Weights of a small GPT-style language model, trained from scratch on English Wikipedia: vocabulary 8192.
Each number is 128 + 32 x the weight over its row's rms, rounded and kept within 0 to 255. Layers, rows and columns count from 0. Numbers have three digits each. The size before them is the row's rms in percent of the matrix's.

# layer 4 MLP down (transposed), 2048x512, rms 0.0307, rows 345-394, columns 128-191
018:137090169128116173170124130147136067076135078123189147130096117045109121117122096099090131106130130146161126131135130154111164065111089111126183126123129129059130144164136089087090106095147131
091:185134123132128147046143120096097148135073110106138109119140118100095106128128162117169120099164088102122132187146139100162105140128093115147097087070128126067095121139109113134128104064136163
103:109106122125093149178106119113152147112182131166196090093144127091112182137134142086159140125121123151169085141151146140129150153152139096163070095153155072158128123111145081176085171214136120
115:196136149108069082114169115124110128094104081090112127146097162119098174085119103152134218132163150143167125131125230134117088113098115120081120147140089162164117157110096084107165105134135106
108:090102112126080107108144144186171116210074126121135115138143096140131133064143055101201122107055147164089127158116148170137138061109105173120162141096104158117118082111134159132127109072102183
087:154191117161146123119157119114106129104085189186123171137122119112142140128135174117142107131098183094147138077157172165140074077118065157132114103112161164108153117117118082158086122134094114
085:113141108127175130160130109081104119133111146095164080069193149132166125112118123161133156111159101080139097124148121089115190079118119125086148125126091138103165155130149067154133122121088094
119:091151166151125141168137129150118112164112178144160135141070123118160186111104141133116052126157139180134128115144116143079138100129093160147142156099141104095134094096141167137122137183108132
109:090156104098134156109136126182117102155153143181103090124082104127133121144107187143109176168132182092075105149190091122137115144114146111070114052189060171140089080110134142135118087129153146
141:149024071148084110115132124096076124106144141122139145115062166121074146127191163151133183152181151124173143120134168189073094148113120100185122142095149130154114103133094163083134061163143141
126:154148119114084065189101115143119216103053176134166170145116125129134119113134119187107133133106145123152173166188096126167231179120089169141170159157159102080143114161156148138182049088160183
109:102125119162138100152166118102058074103102076118120105177180079105174111205129142117170148087197133114100146150101120045152090062082102120183099102133148135068171130078042087139165148141121114
096:117129131158082102108125127185120163154126171103149168116129098107126177169088088112126177109156138121098168085104157120189163217168130109112077152138166158170137070154148133120195096104106109
077:129067189096172149100084138190119130096069118130161142143099078101108125175114108141145170178120113079133057093166097139095157180149091143143141103077085124098114131112119164142121126122050113
102:126149095144111097139126130112132149130139167156096117148152175050148134159171197080108119125154110098152092171143135125135143144180108135126184134052196175144129130109103118127121192120136092
079:099155153160194098158169079133118133158083084091084127135151127090079122162148125150110165096163079134139157145068168123076137161121124154147141104133140150155109196146119095115187084193121133
028:139105169123116107136104108125099077073147148165137059135171122104085079170105121184100099130145084100153100179125184154083140162112061128164146156109174166116076127127108110057145072131099154
094:052111167088101081160128092139084074154141072131134124168083094157154119136118102182182127136111151167102141131073134116135094162069128175128131139151119109100145135105148156173073145182103111
081:155118155048157162037113115124130111173115145123135136106137137144122148167136130095165170111141081110077140133098102089140121132102089172155194151090084098097161091248120160065158169156135103
083:167166100126113126129075166159154153134115119132120123155190119132096178209107107198170137089154171123104121169146125126134214148138114095102163157092121117076103095186102091084122094107114173
081:201104101092115177106146145185156086107053190153107128103145172130123143144067110195134167082123089157192102135115130159156172144102099124185192218139123131080125116150127113101131179136108123
097:129149127139149113135144097099112128125120095090151105084120143127070082173122149138113112110136091179120120141194089067178163105127133137036191161132136112163107135143175095118156134098128161
083:133142103138166158088180138129111164138123118104112088155097193149056151199150128187120110084150086143099162161181087146077118067111105129170144162062171120091094161116088115101173092149075146
097:136142130078071099115149123158101144144152136145160148128060140096189097145118136122125084143108105142080107075107076084080125146129074095145091093196139050116143106143131105149100115190178098
102:111130114125097122158126148126137145103101209133180117111084124086141133150131126161154154156170134095079131114050121115171090150126138120118102151085185120128156129108126087097145169125147108
125:108117100149126129152068141114116155107125073137113133141155074068112144205104153068093109140168110116069120091109084138097122112116135123141114141156138145090102107104134079124122137140113135
096:127151153126140105129134110109106115143126111140113165155115096091106128168146103119086104158147135097117114137133153088064099083111099145158063109122100141160095112116136131148177118155118118
107:144140143123116133035105129130111162114092087172182119074126120111157119131135131127134184095114094164073128113146148085179194141110085176082057151114135154135172083123169152095107098074089136
094:099140092182106078106147141159086121167098146089115152095118117106149184157135124138136147083098097070088172150100100144145096158093155131111099123085143169140124088156194115149071132080105113
114:091097173157082101082117120163093160145142132134074152181132135106144159116148122094126153104106120101090120106142153108154073124072149159097194145168169125125172157132105045147123152146091120
111:143167162189079070116131131135110156182108136115133100112083107109058119108124149172132180130136073083185150102116107130126107189159145165093156075153134154109145118072057115107164072118113138
086:103133099108136138120079133160111150132120095104101095215118126065072191154130193123141093148135136118110121114131118103168129091087134166116143109101082157172170146072172088133174162167139179
102:149177210125116098130111134140127172110116100128174155160156120160120139128100075148148153114097155122138148135159134145155100155111084123157140112121071080135118101088160162091069126119091180
071:173117085123143159132119101217084088117193141144149176163124095076108182122180156103125055105142143127134167109205091183087077104096088124206128108148112110055082181141135092177125138054108121
072:143116129155204180149116078161123141063169064164047192092101085085124127131173129138079097115174086134156125094082096154124120110128152155122121137077197082123094182142087147168125137111087166
106:081153137198175144125150119161099068171105137087118080104094145179102153136148092140156113137118129128150091077151120153125094186091112095132120152204146128144132139089104164172133091069074140
091:101165152162134149095103134110100095181076166150190106163137120163124114098094161106144069112154114129138184084087141154215174164137106138137137152130142103170203139117129083137030141120089170
104:152126115154091130091105137139114124117142128082108146106140112090113102134175153151163143089134110105095121127091122087101145114094129108059164139204063138134107160023137114132138112147141121
088:165092135110134184159151121147108119105155109133118155242116159129154091096126143142163136127101152085114106154070147147103131105081167135119088106123133119108122131164123075115087106230162107
096:169157131111094132112148117090098157124130135111159183089180096133104154089081108076106178105162097072155144080168127142136139106165118110154122160130170145110140179170121145091191120109132161
094:113150063119105059114079108125140127170114073128132126068110147068086129093153122151136118177141099113135073137153126078106106153203132099147123145135134146132111172101200171123154123127167208
111:162091112080148088154150140093183131139125144131173118055109140135157140147140117110128155142118154076150136115146128156161122112102148132126098085116112134156160124145132174184075185129177078
094:139105106117164083137195142144170060131104105139121112153136146103168157103114125124140119092227128108136160161167156155093087149073148091091137183106163135152152145158126129153122107106087133
089:231068137129075086133161118146136165154102092120145116119147115103108142130114115163125121127138126149120150125139138096056173132121156117095107120123170116121124158089170135147183136152173052
153:077111177193152104134145103085106143065107112135144109108139174187108120149111098088119152171149153162176139151090070183161129086141176132144110110173125102118114164140144101161153053134093099
099:221102141103114048099172104158170182123070137138167131066151099121099135146090112105151134063123168090127167084098141132178192107160085132147109121147065127148107127121132167122147136095123117
104:102137076138135134100137117146109129095116123121125155077105110122120180092187154189192130107123161136141163128150074167120135103099127109118071130135113141154112109146179135114099082130134133
114:138120101179167121100066135086127166046060125123143135128157158137142090072160123182159091140130097169124108142145086158104105179153094156154100061144102127100088145113122178153108128105135157
078:176102130138140172109136088125097107100135110180150157117122094181099071105097146123144116131114157146133143153166117106137155145112154129125143080153157160106224109098146129054191176158166197
088:140089152125134070121136120133103126077148057053141082160144161109169145141107117128114121059209152139163157153162153151083108138119152135163161142182029132115109097076134109160089117114099135
# layer 4 MLP up, 2048x512, rms 0.0336, rows 346-395, columns 128-191
090:174122120128182117192089179139091138143149095081141139093110125148123147122082099151233101113058197178150130166093147139121129154089170113096141173141117144133093115161125182188136119168105093
107:138071134070133085094050132135130035096199134099131131163082030073147112059164111115145119115131163112152100155159102144091136101098149142082120088116156134122143142108181153115118107200140064
105:067093125107147112159128145184177099149153120117132133075085125185217125151073083087125112099114082084157105143164119148173088118202093081087119129133158095131171185128114136170139170143221145
108:122141131097169114126146151149193173140145087141154125111127100144123163139099107122132121109138210205124136124138143156084141079132109152126145127136091132183115154112174100145131159152151106
090:138147187142139097159122097082151117162102114124111094103135116133133086128098105134091030158203138166088091180090116124129126158133175185091151112092178096162142105062177149125140127209183155
086:109059130121077081154140117088157192085155144111146139099125129071131128168133100141119097147129178130076021096138147120147078173163124166111125121093079199139201098097121174152134185111124181
110:188110146102130141156104129154126093110147178118103134124144149102109159112121148104068087159134126169109060149194116218054132124079161090114139133099105151174125084135166111159119205148175118
110:168114145148146132089124134140176079090081109126109180115094163107112084127054073122163091127123103122154126104143197190147163105107133113073124160100128174112201126076182123106158141080121146
127:158145171141145134072081124212142127112100151127073176107105131112090081086127155102121142147105137195154086133157150133042138115146122042103124134109117121112135113104139108106144111125106132
123:100136141130145135099096154080117099108155139124156114083066142147128148141142123116156145185156080082126070136113157096166131138096148150118071155130237154123168079102159113146127181166167174
106:129117156097078128087126121168144108129150201092094145155083046061120089085116121117186179105099090111082090159092158115101150031077080127154061158138144137138139107176105168099160143096153127
096:152062133117103061059133138142151120102156159146080158189043161104163112106099079113133163160075141128115067126122146138072168115087077145155161107067111128163094130139128153132137147149151124
086:113151159161153193187115110114114105092152150119058178144162151128108111061118106129098054101124128112120128118104131096082192094181134192074128171149085154122122126166188155135136171164123100
097:100100168042133076095115156153080048091199067124134110103065129110137161135090185134130141126111097166051113123094125128070121062133176125117122161135148150186125096083132125159185176125115176
079:098128148148163115153144093167190079141138102118115086175119150167144160227163144111081156091174144138105109139081149135087119130135135127165122112115095144149077159118116052145121129171189106
035:150101241135133097100111206109125112167138136140122146142095106162118191105093149103158069178123116145068088216101121149129119127123179131103093099124162167180154112110166155164197130138183202
095:069110104098128146108073143087125100137166107121125081151072096142126106103127074150131146141145156167118043131135155141153119139110092175109110097104224127157120104126114136087169151080129130
094:135142093136083077141075150172103135105144150119141157113115121159128105075104130114069103137071129132178100192119108189146152176160165052111097092142211185132140138099149166136139149099089219
088:163072163133144125137126139115148129075129068171128190101138150153189085090108059120138047143111092114170111139118112105134131126161153137123118132122138140165172021111168206155133153151157181
089:165114146140103104138090150102110125111126102097161221161149127094166140121091173115156071142144127100093128128128166139160197157106088042156126073076184135190146138112164156116133090158141191
097:172103141151075105143133139126106099082182109121065143147082154090162155118163099139095095063119179129127136139089170124107099157104087110102180087099175121172179099117175108140157156179083110
083:103138129091128095143125129084122101167183101085112112118146143106138166107020151148137154114069106204119092136049125167144071130161107083089156131104097124159133129140121116171113144080114166
094:119124148125060118163126119144124077116105143140070096158160132128073093145120069147120108108118108095135047124123141095183164189141038084123095119106063177132122150125107116143155141109098112
104:082142165071087144152095135094141068096104151124132152125104133128195090107123135132163119130133141090172135137186130129116099087133095124098172158148076158164093077130170156154105100086209124
114:158111135105080127103123131124182163085178086113173136077127171176217174155125089092091134157084139077103107181112200145167100129110109081085180069113117150137165091139203119146184101130141140
094:171079193121111148130073126070170092101112098115121167159134149119127102141110179166074120104025150128174083099100150110126120169133108073153091112156143173216160043100131190165146129165141148
101:129118131162125107174159146119090132089108092129141161133124115167186062146055079140155093124129137154186133222104134142112121142123120127079182182143110095128112115157156150171118095137158142
098:106126164106143141170150137118061088130113100147127168148112121128077156135095122106172153078102155201110132063135130118126112130084150165132152118084140121167097116088109139152101130191207127
105:147142107157110086128067176120118040112144107126147145080046142126110098157097150139087029215109127171140141175122094177162084167128140103070148110139129171169138108131190177168112147092122158
109:099037169058070134104137150114180143115123120098120095075158094124161185126115165163175154141090137089049140138190131182110109122121155091170120092113157144189157127163130119169116164096119114
089:124119106178148181197109133169158091146150129157088137175135173152129078147145091143147103134094125179149080171140136112130149172120109118155153160098151191127157152147187069082083192139128142
102:107086130104116102148085155127106145135145149204151132167118105100104117130091137138108078161160070086133136120179138151188081104169205159122134117117144132110097089115153149140138077137109111
078:158127089119121141181122167068164109130151115166123125113089188187113103138112133128126075197118146155146128149051094187126113161124089109053157103110171121103145105159196084119070115100131094
078:145117128150142141111151090087159134110058186175071139147061099078136167091085082131164121201094107144118100103138127110172111112187165130122145111112161095146117093152114144146089180173149072
106:151096137142134128113147109182135113098145112122105210086118188075125149088071134071137131139120108158104149130103161126121195067145171174073134151036094116192170100148154149145125206133117131
105:092095214047118161115153112097075151116118101153112120107122110145158124147085137119106090166111177145099128126198100168054149131154166111107116098080101107116188114143138187106140142111165097
103:104125191142154112092155113099152160157137133121112118138162139087151110092110111127070130097116100101105119136071123176099076097177133127114157030080103097193158034084144124128162100154129131
093:068120152110120135167101115150088147114086108135147189131086089122135116108119110116135129159098151155168114112179179098123153115125110113083147138160097121125187188135127148146076164100193198
089:101111102105134107133135177130143166127196140074146140106084090083116135097071094109156135126161141147083121150141150103128136106119142127081151113088095175125072102119171116152124193077171096
095:138139122143187122123130150129120102141107132069121127129147157119138183170086127078116104197112184147093105127135138109093133129129110155077146072109080145125145087109231090113155125077112173
103:139081184089094131148101161097178161097146088106179125149115152097174146193153136124071130124101108120151075140136122129146177108138164068132102126112147146140124085118147117173189173142147123
097:089138140172134140126110158075148175122141106138141172127092080099151107127119099117144183144139111164103120132151079129129194116093075138110165141117129085154104075135166114146159149155153072
097:101108181137147157177166110074139087099186153139113105135121099125113096091133149133150087100103118126078120169135093095136163099173134115071147130089107118167137087201103154106133153097098123
122:156084146106120127149126143113143105055124138116162126120096128114187120086062120138092121194161153103151122163167082152131077094174112113128109091070106085131084100121132104099176126127157101
108:153096110129132140126128147115128168121108101129126151138112152087162120106102109079073104108158092118113111118105190144143145131101141107127114109015090116148104080097116169086142144128135089
096:110078181151129109160119117086121152092133150075074095164128087119200129082101113095138177087098200152100119154086090124048083151092165152152092167149093149174103188087129141142149091153129200
106:094068149139130154108134135126109123102073111201165147184100091124172132127146086057150133148138138093147082085177172159133176151099073148108069117104107162174146119164131135123176226061155177
083:101101105121140186073118094098146146118133161157080140129152126107133202085149123110124108099157093153164137104148194190155122120116078090092135148065110142104142110096138136173159122103171101
097:111118118145131124150110160145119146180083148109114130126121133175076142119106124145103131104073138074134143147087130184148160131114124102101111082126079155176167099170135101184118149114110118
095:121153170117126103169126138096164132094189104109137093116043103069194066159114151119109158073139162084169129178106126122150098097153164138046163142126076163126074056086129136162130127116133146